From a checkpoint of a small transformer trained on Wikipedia.
Size: 23 layers, width 256, 4 heads of 64, MLP 1024 ReLU, vocabulary 512, 18.4M parameters.
Architecture: LayerNorm before each block, learned positions, biases on query, key and value, tied embeddings.
Training: a variant of SOAP for these matrices, 508M tokens.
Each number is 128 + 24 x the weight over its row's rms, rounded and kept within 0 to 255. Layers, rows and columns count from 0. Numbers have three digits each. The size before them is the row's rms in percent of the matrix's.

# layer 13 MLP down (transposed), 1024x256, rms 0.159, rows 152-162, columns 128-255
100:089111117146142136123152127129128109088144158112106133130137154134143143131099129108089130154169136085145130140160134063108169168118116154128146139128089151108098132114092120132177159136150211148127082157129139154105142124127156146160119137072088153127130119104126169131126164124124090132144100168136157131119134103168138128190153188145097114176131085094115141121089193142120102110101
097:151119151123158108150117170109101125121123120100141123091129119101141119140105110148125117184140153145170126135128144131166087121098094098124142101106111143165136116133124117128098123165125119130077150107119136128112127117128152126129153103125101127160117106168133109147131167135114123161108091162083161136131121066104152137153087164128142112097145131157098100141175113151132112118137
109:104137152142147138127143115141132079161117145156145115121119121147107120076111136129148118133143129231146162155135155125109128154121127108112150134129118124127131149112101122106138145111142134143120124156148161120106124149100216115126088132186159155113124090139157100091134124068135143110152142147141156149108126122145086143095125109138133131126114120136129129123112169109141122127181
099:112131157149105148133162130110125139124101163151160112105108161136119171131154101117156131111162178100164121140145168143118154159194127133137115166142154132150146124136154131153102095162143125128148123122095127109174121126125077135121133098093127092096130086147141159157170128148132087102097110133119112118121084127081134135133131117145133126130120126152129091122098110135112076134103
102:121113140154097133070109146098127143117107150171123143175137115110108120088118101141096145109125124090125134107134086078104157110129106141133125132167159141117201141149131143081154100153095101084189129157110148109128119122172084140158183133121096130135096160124094129119139118120119117153112122161132144133150127160138120082131169061166144107138089109156132115111136140112117142133089
100:138149143116134137132105122150147114157107078129123152125096095149089158117121143114139120181155139123188127135110132075155130116127083147129117128155157118102130127122096122153091107116141128149124115136137114139129084136122115161101124147157133131108094112113147154114110109143110151102129135124099135141134184143107126075146162124108102133120121113119105120112120129178141084123158
099:180102169090095146087153109114123125123157122149139081095112139154123097120105111108178092168077166159100122125151111125147133101095138149129136134125107117094140107133136146135110107105150197101131134140138116111163125133113131123128140119092087122134110148105150155133142117152156139077117151098099158142160167139119129126115089159100109119066112114138102120126126127144127141148148
098:078106156172136153135101149149136187094077136123139138125155204124095129125155100127146137096135116143098148143141108130094123154138125154127121114093125121082127105079106113109132086141115116162099126192159115193121105102125132144149135168137118163091125096133105117130132115130149141086167108123134138132119159149121166100119073137142163112131143133160106114144166113128151131162083
099:087055136114179115121171115126113111130120128117117136118089130110129128139100115155127155074139170145116110114078092114124159163123133100092116116170160126164171132095146140108094172124162115148124133091165160107109163124120091104095093135094150116128107113104136143140074086173099119112125150110131136163150101113155135103137132122129131100149198139108142109156130126130108118108122
098:149150114101118107114165136138098104131109104136125123128135137146140113080106122129125106137137162125143112101127131140135129157122121112107188106096099152154189119209108177135142125111136171118096128122174128137156156120169138130120154193099150108094155147147117119123116102079105130133152131106139090092106125133121146136122118105087119141142167130171115144123109196123156094120130
109:109117058070101161164074148115117135071143123150095093162082112129119127121154155172151141082138135138154140128141076140144123070157124116120127125142118083089119135126125152096126135134147104099135154114166126142152139112134138150140137123146145145111155122132175121087121118140144154106144113113095145125140092102152101132101128111120087146120137110151088141131130121120132152137120
# layer 13 MLP up, 1024x256, rms 0.155, rows 153-163, columns 128-255
100:130130146170120100142099142167106186123128119148123163165139158137088116098137143166151127118156145135168094158104134113160090106131123156118130134131107139134105139135159151132109186109125126113135111147147112143149124160086089120088112107083114115096149127115119090144112136109140085126151142101153097093142109181152126128120128154107150133106164129121133176107140119095126131146100
097:096161154127099136128129130197125115109109127141152118130109137090154146129145150135130109099108136121172103166140099150127111084126105110140167157152080129128138150130170141139122130144094139080144115122120143121145174139141124107075119142097096116150095170147109117148092120125153117145083142169121196120197129111113113122142124127145156116130127127070138125166108108131106116212064
097:084115157140149143108102133145147137123162126141084096134121129109137106099094137117140121138050128139155107117116096117132092092122141117140089099077112119154146113129146109137118156070136102141154124106161124107129124111150126142113147150109154126128139136135142109128173086104113149145134141153118115141089140125121142087134135168137143147133085077134164111173114125128096123149137
105:073101159113112147127108100104163101142162085136117148112125144116145120108125070145137092138133140132128148136144159129125134092139105116127141125104156125177067125132101109112134114097144114149153105078100112128097109150126156134083096107112106116126103089138159140141158117185161148146109118170129156160140107098104129110140107159156131114153132132147168144114140135156092130146128
101:127132135149101120150118113170134117113117144094124104139110115079133103131161105148102124160122133129188106074114145127135125142104103119122117101116125116112120158096134135124150097162100136152139133095113153142169126191114091126105121117148133105123108110126140096156132128106134103137126091115172166193122105163135156150151153110160121146144125113168114155118130094138099146150133
093:102150143173147137146113110127167110130108166117168151113126096202154112176112134110143106130164140141162133089140119104139127089099155082159114176115123081114135121118133180166119134136123103106133111109141131145114160150122087103145123151135067081159100116155180113130156134158097136099091136152149126102137162134123165043112127142107132138110159159105115114080136132148087093126119
101:097113075091150122161120113121143113107160168111118139116148106111180112143129143125153093117102097139128115111152100125158053139126167183120112111076107128100134114171145090127153118100127096110128125144133174077138127132130106120115131098148115134138136151123175156135114155195093109149113151118092151185135100104140120108141148116126098122150134166105103140152107148138098122105109
100:181170123138153171102141112157124103127140107123072133143100128125111138113132142170103099150121108134109139107130114145111135145142202141098187117088119126109131133138102122139167126105147093159148095126147103153125138113136073125107099127096153181123125107111069126128149149126139186114122119076110147138141168118149116148134097121139120160160108107157116133113116149115156127146147
089:103091136100164130131116089158156113188102101133136154122122130120120179152131097132119102147185134131144091111081098108116128071117131141125108133127144127117124145121106147120158158146113123135155137132109073107136107111130120158166168090162100148148111118116088150081143130146140137073158124134137115118166163100100161130148113131114101111139145102093107104112109122101114158105115
105:135120120132093104124156104124126091084121135152112108135150148125127118117133101102124128140135110092126151156091142132127134172121161130158159075132127104080127117180134118151166163149118153136180144125150129140151133104116164127140125100112123100143122111093140074130116091143109150152134079151157136107142139110096094135178106162188094122110172117138130098087087097086156164125128
109:128143110126140094166107097094118127132126085093126141125125133120115110088101138147145111155142140106138115142126098137120107109158113123115184102134157097159085116121141114086118183136140127113120151132140143104145134092131129129117134135142150145139132103119123133104155093166132122129125137136126094131148111149149139091117121168163123132135084112120109114163126098121120079147153